Weights of a small GPT-style language model, trained from scratch on English Wikipedia: vocabulary 4611.
Each number is 500 + 25 x the weight over its row's rms, rounded and kept within 0 to 999. Layers, rows and columns count from 0. Numbers have three digits each. The size before them is the row's rms in percent of the matrix's.

# up: layer 4 MLP up, 192x64, rms 0.334, rows 102-168, columns 0-63
# down: layer 4 MLP down (transposed), 192x64, rms 0.307, rows 102-168, columns 0-63
# gate: layer 4 MLP gate, 192x64, rms 0.333, rows 103-168, columns 0-63
up102 102:454522505477528467522509523514519455479485523505516491494471463548503468460531504505508514490515515518471534503523482528467518498481528527439502497538511465475516482533484489477463535522508524
down102 092:544468515503540482498541484479527511516451452500518540528529486514530529482471543464493510500506475481525501484468516493492481521505548477493491513473495480459532478487496453489512515492516459
gate103 085:535457497509498501520544518499505494510450489530504501486490504517534502496525470448474470479493447461490497423515522523521470503510495518481494503485478515536514504497501497506462469447522516
up103 092:498513494507506524505503540503522486448487517520457543495510536495520533498527515486450504510498511488489476496571482494479495508530533512517529498535516467532511463517507500493469549521554525
down103 087:497485470482503479460468469495526483458492486494458458498496473469495484485514529524516528462538492510477502538483525510547494490461534527502484542493483472514525476520484476463534463529526488
gate104 104:531516535519515546484503522492482497497506496512491474457493537481498522531478486482519478480541483512520542490517502458508449518484534500472527516518479477516497489524435474530550495513538525
up104 099:468474485504479490521508511493537462490476526473507506553498463536495519486529532531540490531520515555472463477551477510469529507522505486539538502515506487506521489493528517517473508480480464
down104 105:512500486507466512498473505523462514517523472455522498503492501540488499469462504477476524509462496503522498492476563486558527487493487536535457499459473527515451478475521499478478506516477479
gate105 103:508508514477507489503480480495509487557509471477518523503494495524517451495504489481499495505492519532536490541457487498491492558544467480545542474463502542505516495537523503522497462451515523
up105 088:498486505497492514461509528473487493459490526517449502501507477486498530480554535522496474504480454491526505489550493465516509501444485538453479515555512487507482508497485486497464500533519467
down105 095:519524516460521496501498501479514501532518500505433534493519479494454509486539467487554523540511518531532491523467475494533501516499511477476519470484515518516517459540466530507496506456509477
gate106 097:447530536525502552531512470527551531510513537467516501511480493516502506495515513518500476475434477513516514477477494521512512534513549498525490468516476503515500513488504517508546460529477505
up106 087:535471487484486467474503527486505456498452493546471505522508453500508521484499488512494523495515496484512493500532513488480463464476442478523466514511518501508543512520505496492453555447522502
down106 089:467510533532494513474486424563503522523505534480498470495494509500515493546511511491524444507475528517509524501465496496490499481484482480514453508446474486511515487457480524509502471495505505
gate107 107:510548530538507500486476502512516448479459472474452525455500502498510516482495477490506499526512513513498566528459493478498503463492457504498559490458537516516513488493516493491505488534516510
up107 106:533518534509522551487460482505517448487474497488495496487466502486494490495465448545526496477504500527481535488487543511515482506455522495533508530562534480520509530464490519524503507483493493
down107 106:470464546474551513499491570532469529504518499501503552460500490480527468506499484478508535495532518463516524492476505483480504486540501502498449492501457459504517497505498510522520525512515482
gate108 102:493502523494437515498541538459512492504538505471468504455496522498499541502455529538480472498515510455463494481476487486512510483485506491506479514505526526472537486513516532460523453479494477
up108 108:530519508515458483467510516507524473466503535494507548525456479459513493493509514493481518485497524526467501481482472515539472479502521485527475507523492488438507461531521528452534515482516469
down108 102:507468473518496488498493418505464549504473494511547493531506499526490472497528489467508494503482526496533466492529502506472527501537475496479512472484555501516497516443513476506500522477478470
gate109 115:488484472473475497486521526497484488496446466502489465508510537498484520485451549477489494502458507471518488481507464519496537456500531540460535495491499495517509548487485509488456543508494533
up109 087:517515505519481525513496443481497477543463537510493487444517506479515483488525526518523471502470516448480521497493510475481514513545503474503489521526521496479492465500529501554512502503445454
down109 094:506475507481545517479528551545470509478494471496522507533507526528460492474461500481481523514461513542530465481496460513533537456451499525535523506499505478513516516487501507498484497487519471
gate110 087:493463518505490498542549569500537504471506531516500440503521472528500479526484520495507485470527501496482487503514531526430516520518490488484529491480486514517470508479473493485480447490495487
up110 095:543548454510463474508502485488462516504488493512543531486483516452503513527490501451506461549493500518515517500478518510477481496483497504478478495537568510483514481478496540471516459512497502
down110 086:482492558480557511497526504508507504484474506494470487498491497501496503466531508495577529466464521509548513473494468477484520471499473480549522532482483514491472490474496523524478478534504481
gate111 102:447522483495463498515503498494487504492483476484477449502509509518491549506493470455480504526471483469488481485486544479480487532530531475536483525493471510535551496468498491543542499511529535
up111 103:458514481504464501469531525475478503512476504484500458474512516504508481501482486486466488565484506440528477460504498504467494516560548475487493533491482495520490475472503476515482473495521538
down111 106:482469523509458507459510547530525547512508529499515528486527475512516458538459487554522513500485513488473507493505527505495491499524478442521478505555485448516485517498507492495466508506495513
gate112 095:521485533515525482518513548542522514503498494458472471466540481502508512475549485519538512476488506498500451494451505433488504479483488523522515467490451480479519509527508468481501507485502510
up112 096:515525527489525478513541527493537526508504509521503521509471444483478519475492507553522484549493464445465492498491477512495513466536499541483523534491506490507504551457523491512486487516479479
down112 092:495510451493485515492444457472462489478516500464465510514480545523490524527517522479474532533501513520560524485467526514512494501490463484476494479482496500457475483502500505530466533464510488
gate113 101:512446449491528523522507497521499494511474499496546525505541510470490481489456496518471507495461501491545499495484525560517535518505533516501503466466506508543487527499462494480501479460523469
up113 106:520537534519447498498505537483521481491541500527472536518495472527491515511528479483489515513523521532468504462519490487448464493452437534505497513469530482494513498522525486534492520484495491
down113 098:510448469503507513484530449523481510501518461464528514491505514519516459466500501498496466511457503534522502546516530508488552527515552520494504522450501477495501465523506491494498472511476463
gate114 093:503504495542514509521511506484508460441510550507483533485510458517460484455487510523491545507473470523483493509568514487496526503475521495527457497484496526479508476499456500510537530515491487
up114 096:451486527488508490498531504513524503519505503532547451510474550519473462484483521493515470516515511490523484495493520485526514454502427503499476488477505477487526504503542458489473491482478546
down114 095:530460507526505495497499469523460515514494493500446509464502487483486505516489514465467490479513498464479598526495475526478520502476451459485524505474495488475492464492502521503484503520502472
gate115 092:500489526458489516514489517510484520449475550505477448499503502482494480493431504488482499494497507490537511486490482508497460529536530479488467527483478537492515545496498471494533478513486561
up115 114:485474440523492486496496507466471508486477483501475518482506550487507480451546485494513490504552530502516469536499514449472488512527517517542506490496485482518516426503479501520510487511519527
down115 092:500540550471510503495481519470506518514479498519503474527502477523531495530502494499532516494470485482518527491497434533535463484500513436465471517533509510480504533526481505476502487501507437
gate116 095:474503483538550518518511532506545520496491510507475473502506507545498492500521468486515507484517468484497453506477504492520484459500499530502475537526470498491480504592525491501473518473454502
up116 090:483460454520518525517494476504471476515436508522496507548521518496513486517478488497516492504500479487528489489485495544526526513496441487461487508503521529486462553481496495470474462455509475
down116 103:511526566478467481455505520519514511495502468482499452484540474517468504475444541488496499463507508494462510489517513476511490538477523525529505542484514475491498488482530525470529523522519485
gate117 098:512504487511480481533472490497490486475487529475507531464499530483521492567470496501508470457516490492588503541476512485508490515546477497482520467500493522514501508477518477489498539455487512
up117 097:473524506496504496453514473481458504550519529480508471522490512485490527525470531513511537494520534542507515488492493558496556478453518499511501525525508509534508474506474552504528476526513496
down117 103:539459492512488464503499505497524467495481469491515538472521506494501517517499514502491429520496459498534526470481526464515460485527516486547502482506472464480472517529543466473479527485513526
gate118 095:502486482465497505500524540482471515494499520535507495494461508530508551500426495511538502469472493477493509531484521539503479493481514541515489499525502490520434491506497523483463508520458457
up118 089:532548524508506509515473476461468508437505522484527486504476549495459503519513546467523492482500521511452495496468488505467504501477500494520524491478459518515526471477474517472503527481482454
down118 093:463481470506499486495475516564509490533469479504434515516512469481510489499517519499465514530513492481529544526552490503531513540526493471518474503498518512499505502480517475477524459522536541
gate119 108:481502479493476535522510543490484535476510544491527523489512504447534544516524506486491470494504535489523491468534461526468498496488565501512479484499479505463493437495499489463504493524513482
up119 107:508545500472523532520538475510480469492478547503510480502526506505520505543538517480472497466504512535517492498503480440460502441521468506504556492491477471502495475522495489465522482503526517
down119 103:534436514514516504511508520477494559511512484503476502515501491499485538499495524458480485520535485498499517542511498519525532528458479480499467477479512540468528511518521489525468574493492495
gate120 107:447512495479531506489550556484486502517526512514465528569510500549515516459505489468471539534527501508473541491514482524473470502483494535507519519508495485516504472505477480486490483477489504
up120 089:536531485494469522490444505512457481546496461509481491440499498542534483499496481500511449458499526499469502512509493471475492474489526486499458510516533526519489524508520521489462533496519522
down120 096:424490475500520499500520541466513488513539498483500506554529497534518481472485478494498498526504490504457536490478485534491503434494502499496515508506483481525508485507485516463544473484464542
gate121 115:466491496496462542502504474473489514492518509511456451460496530470499521458483530497461492516496499522513475502470460496500525518502552504475494492517491513555522507494463513498531495544443492
up121 103:510451448512500514506479479513487507470532507503514456477471482523539506509507482493495500447535467524483474519457465503523542547529512520513515515488503488506470552530489531531513510513476497
down121 116:491528512480507435506514538499509519494463501504530541547518508521478500489467478449492461513507532504506465471548498524505543494487519522516499521509533522477488467463519487507504472490547476
gate122 099:484512507479524487519494480532526470498521512456518494537473499458515504507518526479487534518540520501533527543477535472520511488523540468462420486529494468478506519494518486498496487495527472
up122 100:530507507535533491486507553446507520513464539531537495494505481503468494488518476505459493473498476552560509493505476533495484484490495489499538479474526494495491446463494484498499548496492510
down122 108:505457472478531491490471473513543481537515473508470459478488513446493474519492523465539479522495512490458534464531512535476466530491485499506495496432475507506512477508478507485482484506505481
gate123 095:540511496475512558528570525502480535529469509521499467471503541530497518511510550526498453511510487505497502516505504517450509507477478486531504472526518481475505501516471493513512503481515552
up123 097:521479507537491536520497512479485537499480496528539502478470503493497530544506477522469502509529484530511501473533508555554474494495488515499518480550473501522491460445460509500505516519545508
down123 102:452511480490510511483467504473543456519510504497510506529524531500545486462511482441517538493491515496540475496471512468514504517510504539497468553488505495502491507537499492488527479469475441
gate124 106:528485489513499514469499541459487516540451488454562489463523512511499510554497554508493508484522482492522492518480530525546510480519514540508488491518505487531537511515512525538496508487487523
up124 099:515520492512474476502490448490489516501544497497479495457482511472497502556493423525499507508497493528465481517494462488485514475503492467494468518536480497437495497513485515443489527510521524
down124 101:494520500508496509527481538525479462527494505505486519467486484476493510482497558517504539505515505489521497538487531531488496494466503503464514425455536490520517460477526482554539522505506487
gate125 108:519472489502494501535485501527467541474502483509506495537523472488549517495487490492492510441508528491505502480456511531491519532483551527506463534526508531491466528447503502547508475510481468
up125 114:524491506490486472504523536496478490500526486478484547507484537497451469498502503505490480526516504473472506511501485512478480466506443487454495469485510471514508440473569494442513512508502524
down125 116:480491467516458502507481501529481511468512470479496473521520469493475447470463480512486497523493508495487482494505518509556522450559534524521463536506484541519461506504464516509490520474503488
gate126 102:519492489516466495498506481506512563505506496522510530543523544464527472466500532491529512465519487504492476465514487540507490564515519486511465519542480488462511450483507479499533525507509496
up126 115:504442465518516499529536515472520505472502480515480528484542532491494510494523499504555505488511467506470524493552484500509539508520496522539478521501512502528459485475491507575469503481484499
down126 091:487522519493509465497469529523499491542506525502521481477416476464528511516464511512453507477516515474505490490496527477526513501500502492517524483489477466489540471476514497435519506547513514
gate127 109:522506510489494525487504507450504451469494513491531464472534507512484509480488483489485559505454510510497512485522548488508472501455474492451486544498534474475480497517450482509472483539484491
up127 108:486535515530540511546439516503503533485568496469508519550482504496518496507493478489469501513506485447483456500493489470496498490531504483509481478503456507557478498496513514519478488530499520
down127 114:522499500490460504515505506453495498500509496526491480544481522492551517494531505507559461468502491515484521497517490506524502511523473503458561512458468450508517479554522522476522476480496489
gate128 107:496506547487530554477508495503498444493441493493452488495536532508491498499510517461495503522507520485512521481474468527465501517487533515476536480494435493499509514547500522490500489519488541
up128 088:506461524508526568506484475524493485492434504498463506490536553478513480512509495458468488556512496507480502505487515490473469532497528508488519514478437492476485503506516501537504484493483484
down128 093:490482476491508469502523519488475537479532471473579513497434475533517505496484487537538505479472497542506464524473517482495503489477461517524505508505520478494486480482512452493522497537512497
gate129 100:488514491456485507470493465479518537482532517467528520469502508501554510455506509474541502501516491509472492484486499509489494463451445476497532506538494471468507530511501500491470467543501544
up129 101:473538496518522488467530545495497523534513479486484502484498489514490471501499478485469534519551477504512492566437470514470515518532535482481499518459483470521510477490493494516484530459523480
down129 096:529464515485470531511483438482479512502486508506506503545495514504498464450539526484502500509461493481514490466540503491527503500542457447481483469525496540445481499501507520469487484504496505
gate130 101:523527486511493516501510521493467461509451489498512499463492459493526507523500449483479504518423497522547498520481522489511478497545490536487508507472458495538489535486482470505482508500527544
up130 098:525498511497458485497551482505462479505443451487526477517501471491500493555516486461488476491484493514509493496509518474516485473488475525507568534456494479487518538503499511462498492483543507
down130 102:473483518511487486502516494504527493487506518503512508496532560492503497482519513525478483519531543505507525479513469513496489567493541460452457475509504480459517518540494553515532483512460525
gate131 100:507476481503502524461466484458505502475524501474481499530469467504535496457501510493497539489469482512555516504474529524491483528468465538491483506478485437480502527518547490453491476498503481
up131 098:556526505547510498517500552480509547508537481539480493525505479494503485488504534477535549466542515536558527501531490490520479516464515480506484530502487487516491482522496504524490512515510466
down131 093:465502514481470493501512495472446521475522490518539488511507535527502491468494508533455463539467493475458470557498487508495549482505501483479499502466563484479494489460500500506499521494521481
gate132 097:500475573505498512482519546515494524467506541483520478522502524486496508512506494499494439453491492498501488513510493476544448458493503471548528505528492483497492498487544522483468502535489522
up132 105:455516515520478529498492515480491530511488470499481491461501462509525473494450477497522518469479496495469479512495490502537468544497466516502534462527472488508466512485469505586520505488479504
down132 097:499473469510509475500497454501527478452512554530518502490510492470475530482506544510490494513490503521540534496477497487445525485489508556483522496450565511496520472508491502481485504494534490
gate133 112:510509489492501517478527533481499525487497478491446507476524516534483531514483499501491546467562544477509487511482488502458505507539478505527498522460490523521488530522489493551501487474502430
up133 094:506499496533476516550482475510506492471480523452546482523438489470495479476523513494493471502474478501505506485501520503562490498445528525484495481542463495501509483483517488463511524506530539
down133 084:458536505495536528491495543456535519513485483474508490493552474533526479500474464485466523445555498498467455517482497512494522507531509508529491526478507476505505474513487475516465508513519485
gate134 100:509483471471477532516529503472457520496445505501480527518488563513523519484510493522468461467523518534483500496486498505499501489514506505478491464484491520494495418478508496503545542527488523
up134 083:469466470551498556479495492457503520520469479503490508491451458465511516512488498465527497518500509479523498520491481554520513501515495480536485507482467460459487521533542528488496510470504486
down134 090:507515526492471480482496509547506488487555508497521497506570504489495497494546516533527540498502495477503504511556476496466504537487519504445501476522538517474533517492464520531502499480463483
gate135 105:500516482521456496528497485457513464481501457520491502468483552479501499505485495501455488469553494493506476482503455528529509523524483506502520481492512494454457517493496524544496470544524543
up135 097:497511537508502506472541500544512509510497513455510513511518409533488459498522495490522510495485500541507528485515494496488478493467512498563485487506480521502500509543482472504516532466481454
down135 106:528492482495480512513524500492512477466509464507503500500514573507508479537441516526494463492510524459485503513473478523478549455504511512453533531478503489486496492512471509545525502506506547
gate136 086:483512485479485505530522522531536493519464536508498486517502429520486484523531505469489511493468488471512498480484470473507502502477493513577477498461496551463496527501471469474522466483487497
up136 086:495525511476459497451456433491494483521473486483478481504476503499514505431470461546493492507530489490478478517497519530472466512525511478498521504539457504493492454505524513486523510505488512
down136 099:469488481446521473571494499461464473511504547520490512490521482486506510479498506442507505466489491493493456545480520534495513512477483506500477502489505476493472509480513496519471493531531441
gate137 103:488487546522520505516523489547535495462552511482503530497517485480483520471442471484517499499453499505480500493487473506510494517457488502482493510494536567491429525498514497525497480513490501
up137 111:528506488513515494476435521546511517488524510474558467497495496484487520480518498511522475491515486513490468493477477486488533510513502462469431485546529508479473484465544528506531517493515484
down137 115:475487465518535458547485498481501500501524510485531520565447499494449476466507449471458509530489527478476510518477531502516484491519492493472540513510475485525494498495503535474523512495512492
gate138 090:553521530548506518511508518468536488439489507510506523495513498456521485521488517478479498515479499497532481497516511524459503561495481509515540503487477539493519535465510489499508538494557507
up138 098:482489497487515474528516485521491505547567491505502534530441508494519515512481507503527517488525488519467550538535499492556483558479506525473488476533534486479498477513502514507497469491502520
down138 088:509504489546461544493486487511523490478452500464498462472524467506493479518501509507487505475475525495521486482458484499457504459462497489510497533433474547498501515475512480508551510484526484
gate139 096:516477535454470525558478534507498508531508500465538516491495514505549503538493511512518503487475505528505548432519470486513516483497509533520512474523514525484519486489456500465510490467521500
up139 099:475511461483445518499531512500422437493506450479500502530485514510499470488479510490492500543489508471513514510495504506457509564469537503501505510500512483517508527504528504482485532500522479
down139 107:513494545477484487522469476494532500459494502485480496525534468482491462521482501489445483514484481510541531442512449511516523448498498515551512520482490512487506460478488496506495477470477533
gate140 097:488534475471482503506465483517495511490509490453531476465484463521512509487478509494544484484528492443552499477544515517499489502478474492523508491509486471527475443514500489460504493514568500
up140 100:543464518560543550511495510484503506513501482497462536548474484497460549508498481522475527478476529533451529514481532487514524474516525515507507518510519494461517503496497529523496497502477504
down140 111:456539492469480527495482485480482498446495532504507490493535478512525508511514511516546486496516463444531492476515470572476464494517487487491495490506520505483445467487487501516482476479534491
gate141 109:563485458496470493523513539491524531444468508449501512514511506532531494522532518486498505465531459483461509476485511492506455501512474493485514503484493489516456502466521473533486490503527476
up141 085:563520493492464464493490542507516532473451521486517489532531496499534514527562513467508512466495467498493505464467535491497480516498494486515495482489504484478491489447509461513476458520514489
down141 097:473527561511518528491466478514470537539511521526494495496492495474486518481457498484503515529506528556528486543509473495540511490536484498520524512482525527488531478505458477488471509463493537
gate142 101:544496493483508556520487453519468507519492467470449487498509481514501521501502473494505500477521469513478487475466555470485491463513495475524511472532506510507532547513469459494510472521465471
up142 105:520498490513506470517511540512506510523469533452572535492496496483526470499539501511558479505479488470517484544549485497537490543495501519529485510522504452492472503528483520514498487494522498
down142 107:540462515502491521465514488498510484513471498446511492501511449500491535515437459500493500448546474468458482516460519492538498519492505469499498462487529477487489482496509478506493496503542522
gate143 103:476504504491471507508504508505478528506514531445526501556481528492478534438495500497507480518532514500529495514523544508473528513458478514518501482474487491486538428489477492496454482512516475
up143 104:457500518491453530523488533505503515534505535459527514548486540525472518468491498475517508504543506503507489493541494525479512483477503488539520461476478484498525440515535489507448498519495491
down143 102:461496526478491523475492514497502515492483463527503521487516473459498505501482462534514533516477483481501513434513507474555487559541486541538515500510479505512492532492503517470512513487463458
gate144 094:465519525569525488527482487486510489542482509488464457493512505504475510522501498460463533509506491508474498511485530514494504512553483472494512479546487473499515445504541533542539504511505509
up144 101:529492496488501509498499484492530523483466475473492463491516518465495474538479513497470531502469490465523494488531475468453494484494483516498551573489504527480456532480474484494490459480529536
down144 099:456478468484444482523497526513503467480497530506508437488525498484511491495505550482486500496465472486525478524507490514509500458524494503538492541550521534501490521447492466461477511501510497
gate145 104:509521531532549510513508560505505523506543495505500534514516444469500481494500523490483471507553418487513484509481494529493513507502514500531520504498525477537503515491451476499533488510487492
up145 098:499452445460500447505540510519501476494465488507497502529482521511476498561461515497522511469459475492502498509556496485472489496478510482494522533503432512489476506471528500507495482501496505
down145 088:515529538514512521509470490474537515516541543490488499445529484504568543480546500503489512518521500470501524499456517513523467514486505493463472472496526477512488511480521447495502500470494510
gate146 107:477539523508485500439482494473503488453494460504496448511499509513532552491513511447544547494494532491511457486484490500500467508512505522501493509467475489519500536514509450499469482492528510
up146 106:495519551502466501460487471510524495487494471494499466497521509503523536503473527458563535492478507501505513485505474469520493528515506537486500522497473490499501581527517463519478476504527462
down146 099:525507511494532459501525491521542506518492504516484536495532523478517485471533520538498489523510485575521496516550518481497488450492501457501508507525536512521518506503493548540517518468533514
gate147 107:505475488493485517479507503519493468458518555496485503538505468474447534473509531512535525521461476514497435506526487496484529533499492514464473499500545510490464470511527481484480507502472527
up147 114:453479521460476523467489503487502513516492506475542502490545467481485506497467511453510504540443521464477523483518483519492499508547533492509470510546508524499528517500491460481458470485490498
down147 099:506495500506491496512514468520508494523531513538519479490490533444451511491548488514503494500542466520508491507475490502480521523463496536499520512438527552500451491530500475506501486485559513
gate148 096:490526490504481501503482531551440496516494503479510534511467497504507469469529498479465506474526496460484558478458533520483514532502499510552469500523472494489532476523471504511518497527483453
up148 100:474539450503508541554524505506519519522530530467494510518465519506501511461555468500474482510508509454476538536531502474494511518511500505518493500498481483498548518502501480438506482467500495
down148 084:502484559488463458478471513524468485473463512490505483492521448497489457500477517495504497502495482523503507479463489554475515502521507506490527482532519522504485484481511531568456484499515542
gate149 090:503475484523497484478486553477533458489518490491532489490522509527468490519475551510559520531496511506483478540535514493456474488520517469526484532500487466447500496491499475494454485479508527
up149 086:499488486501497509493511467499490523502535513491509486504525483483483458509495474481553470546493497523508513480513491478451520558501496552495506505504523559520558516516532539542505502458501519
down149 097:520436503495491525450495505478497516509540472504528528505495496544493500518460531472524512542501485509496459498507496503495524485460516489516455524557485512494488478490485488550449502525526518
gate150 113:513486485523488534535527521476536499450432538522490489499508462523527499504522500480546501489520541526461507491524463485494535483489507480502470491526486524501523495479476483556500502498458521
up150 109:499448537473523502485464513532490525529528509474499487476485516520527453478513505490549488515508537533511515538507504524486497498485513520483540486460489469517516519480529507488530523523499576
down150 117:506482491486487552532569538488515519502530502494498522536486503499460522530507454506486487508506476488485521439469509503480461492531511517529524534520454493480500553521484498501514485484524503
gate151 112:559491467516504499483484504536519490440502520516534532488463473480522488498467528470524518533502501506531529503458575494486486466507504527501495501503487503516494451488508473508505500534521532
up151 110:478555479505463454539505521485500520500461464525518491514538498531476501507519504493512484485519526535532444506519545511463514479486496510493529550484495511527500471511523498536551492487480502
down151 097:545528485511494506529487481513504482506451534452514556454463476508510506512491478511477536505529469483479519464468494467503480523519521515530460469510510498515510488458515494479535540514481480
gate152 092:511514487482481492526515506490486543450484462548506502457453473533491511498499499484517516528469461488523498499474498506530452484494514457520499502470473503506503477468492525484568466534508525
up152 097:493510526552529530455492506483510477502489487528459491474493503475500547491498485518512512512536471516522446462454515483518482508499481531475488483499500498516515465509469522484583491499522485
down152 102:482555489491526492510498499512511513488517549487497506535573510498549526461501505527467524507535482485488505506492524514474494548528503536478484499525491510489481537489513485531435501488505536
gate153 087:522494502519470489533491541505501505461490489449460538543521497510501530474525502511504474539515501506516487502490483498460511465490522507509462493505529479516505482536518477483594485497520470
up153 104:485486515535452490489507507488500474462481508465432529524482537516517495505542503499471540535521503511495453474540498522511490510467562487501470515508520480517496489497547486529511506506510470
down153 112:492506537487497545523494472476484566510484459509515497511500486506504475524502472481523541503452508546496509482502481530512461510525537476522495447490503503462502499486493547524473522453517480
gate154 106:520498514468519462512473468546532498504446521478464495523478503469488509495454450517532509487466529508490542535461496529477490478539473506508485506486496500517441529521502478483490494495521505
up154 104:522534505514483482463494527528488497498531500490541487509512515522505503550502530493513502569486489469480515490527543475486433468463532497507453507490456506538493477497542490503502516519504496
down154 106:536458508519477520448488486502548482512487479527435516515495461489550543498499501479485489496512487486489527552481512543481490494485543493469476482547493498486498496514460507527517523509497505
gate155 098:479483556512479530449484551490506456507508500518481520529540463522521484473471518478457535501471526523512485513513473526479504494553503496511482504504510486521544504524506506503524522476452520
up155 094:489513502464508495470490517446457474535506515488466524492498516540512496523489519520481542474506514505519458510499495488520513465486513469544527519524553487450503479508506516510502516472435471
down155 112:497511521468476526509474470522524511505510515489494481529560508483469502452465511506484498478455478457501507491525501508538483474488445541500445484543482484505490500482512470485470544484513516
gate156 086:540512491449465474474487523531521520521462478507526468510480530521519489492511512502515502528509509470515470521487474503522521525484524528558524525492494533458472536546474466481493507492544492
up156 100:518473512549524535529510469508511516546507553513550490491494479510481481464531485538521514471522545536524493524536493522524494512489500511493494462537533486506481471505499514518533508539503536
down156 088:537490507476494463474511456519538499495484489481490463494545548482509516499492527469448462501542495471501453482494525463471485485487461529509511505497470458505536518493509457472495501491503524
gate157 100:492542507565488538496524500462492491511501486519454493471501529533506495493487478484494474557454450470497509515519506513472487461488470484485490494474461488481522502524523487486518526544487536
up157 114:518481476475520490507478474489459520507558481525509485517537520487487521518524497497464507526484496500537433505478524467475540516536491478456546505469454506504465511489538488519509514488507505
down157 110:512528516492496561458503492518519490512502514530486497466538595467502498525530502507504488519516489501529518493493494495498484540475478517500529475488511547478476493521492465500491550495540490
gate158 098:474503537490540466505494502491475498496498521502500479456512506533492499501481468526483505513482479445476519481485476510507531444519526472483450492530492456547482529524507517518566494488523492
up158 098:500499536509534472522510485530464549493518484514483510502504534472497515465475466466467479514447544453501555503485489541518520513479536495499452496508501506470518515477491523514543502498497519
down158 107:516486492502463545465510506445525513480497531495523504488507504446525501456531535500525478529516448481466488457524459478515475502471469518531479488462487504495499517531491517501464494501525515
gate159 121:496468473522501553503542540474471453512478512503478475540526503500469491513511527522473470443537499534523500463507496515516529494512504519515475518523498507537489529495504522542464545501488493
up159 111:504474501485506537524557515562469549456525511495494497465485493508519542482541504482451495511521508527503504463486490513486515500486548533462471505516472510528490532487487504521478506526519503
down159 113:531506523513479444549470517530516492522483538519485537460482474529502494520508487484509500543491532515473544537512527458507526499530488466466518502474521476473504499508451518494531491509520484
gate160 091:478530507533464510500497516442521505513519512496492502507500508451519458470493492512533472494504447540478507520516504541527527560519487518534542493493484518458477482496496540501510477474476479
up160 102:522520475514477513489506498514527470519516478478520504528473513529471485487558542504516535492482474446461493486527482498445493510496467486504462490527495497542510474549525510475494496456469488
down160 094:463538531529529456473515482466470497490510547515501484457514516459520476452433491510525481488503511521495533492489529509535483479494492527504544498503481505470480484477464490519499534504517486
gate161 101:468519466467485556483535477445525473507470505480485484483469543504465492470491539510514525502480524478501496483477488512511526508534558500495470502501486534526488480489536542517472508508476482
up161 089:521472490512463492509533492486515470527508464487496503493474539519465528502488517502507530525552527525507498483466523493446519512499529497507535463476503541485515517495493552552453492505473464
down161 096:427519526491536434507486509521506515483520557478522480482520475513518480541519508507500493514490509503510483483516511474492492489515471522522527529479485480523509450466477467451492488503504539
gate162 096:529514505500481541508529507505490486540496460496505465484467500539465491498510533490464511511462512518492503463496500537492545529504512505491491480481501524505468506473450478549428482510491545
up162 102:471506480474493487514469494530475500490535514507514471515488543545476498521493554492508472461505509488486508506494502503473495534502497533489506503465518556549480538487480456523445460502490537
down162 111:485490483538522506463451519454512538465513514492487490561506518469497483473478486496547476493519487463513446494513500464494493483453542486520516470491516484507514512508502508474503479489521551
gate163 094:497489504466481517531479519464487482488461507538499490489512513499497541543478525466479467504505466515497488481472522552476463535490473493532482541500439518517527538505512464486498494500454490
up163 101:481484524467505488532501477533532499472497509502501522499513501487544496497470473457504480473483496501464480508520460514465527532517471548549484544505483528494516448478547458505526515522489481
down163 111:535532492547491474505503492486477507504518498491493483522492484518462499517536493555516515510506505474520549501495537493528493449519527485459528450499529483503511541513463551526475468499524525
gate164 109:529487489506507478501540532467501526456496521523494452532481491452494513471479555478528500450518508477499484472503447506506507513509452516507469493519525513501526494471503508486475547490518460
up164 101:487493494556482512468480479502562442478493497468523532544468480506532514493519476533506499527475497472457518502504511495497481544522496513493502537487465481509532482481505450513512477509467513
down164 099:535495472496529505522492516522500521511506515544479490486508509540506491507496531447526546443539523515553498495477482482504508493464478524456488484490552521493502516489512503507511550461534482
gate165 091:534479474492502539514528483517472502537494484462485511524510502509500533483494526495466488500521481461492549501461540517491481512521439473512436539484532523467520515491474487530488518522480507
up165 087:471463479531519486496470519487526516517535522515467467481481538494526505489514514504485526498508491528512441498547479509469516508474497553511495549554520506497534483517513456490499539484496467
down165 105:483494484525507445494526489484514501512488517561444478499508565485534485498510503487511554502490489531530510476510514492499506504481536526488555533528517499446520516474473519505488501478507515
gate166 104:528524481534508511475467522487496521496456495523496526493530476534525507498478490480511529484499485460493470483485497549541487511501473439460477540503497508518481477480461537540518515545494478
up166 091:514516543450526493531512545508524512536517486509505470527476534457503495510482538494499498507483489433476461514498543542494521492477529480491486529485519473506516521470495495490501494561490483
down166 102:508482479487476499498521550502554498471486537499475503456513521516470502492436484542501499538504478474473493482484497508496477509524552504529497471502468488505536524549516529537533524491511515
gate167 114:523465523489514513474489519448529502562518491516500540515476494510479525505457506508495480477504508482517501520489486503555465494507460502552473509502520485478449488560484522495471526503508528
up167 099:541526520519512489519517486546466502511516494515532466465513473513542504531500456464504519497522567522506521522523540506488513480502538498468512503484467520473501529497495446522513464514490476
down167 106:493501520490524511488464502454544471514523508536461539524471502510466510548508486502480504511492497461505530503479510478519441498484475522527491510505539499504435492549497523485483515507516543
gate168 099:553538519509464481533483521504474494528457530480492503476547483535517509504488469489470497545458507463488515463516481565511544511506517486511490490524489473510512504479491480495498511499448501
up168 096:501495535497473485531500524482473547513500514484465478469560486530523518497497476518459485522491482520525514463480485520492541543507507513499476445505506434482504510504458468500522472498514513
down168 097:526476490526512498447515475536502456478501506521501544513475505470498496514458527510522476474487488528499498499490535506502466409484498489501470471539523531532481512522489468501526522516505514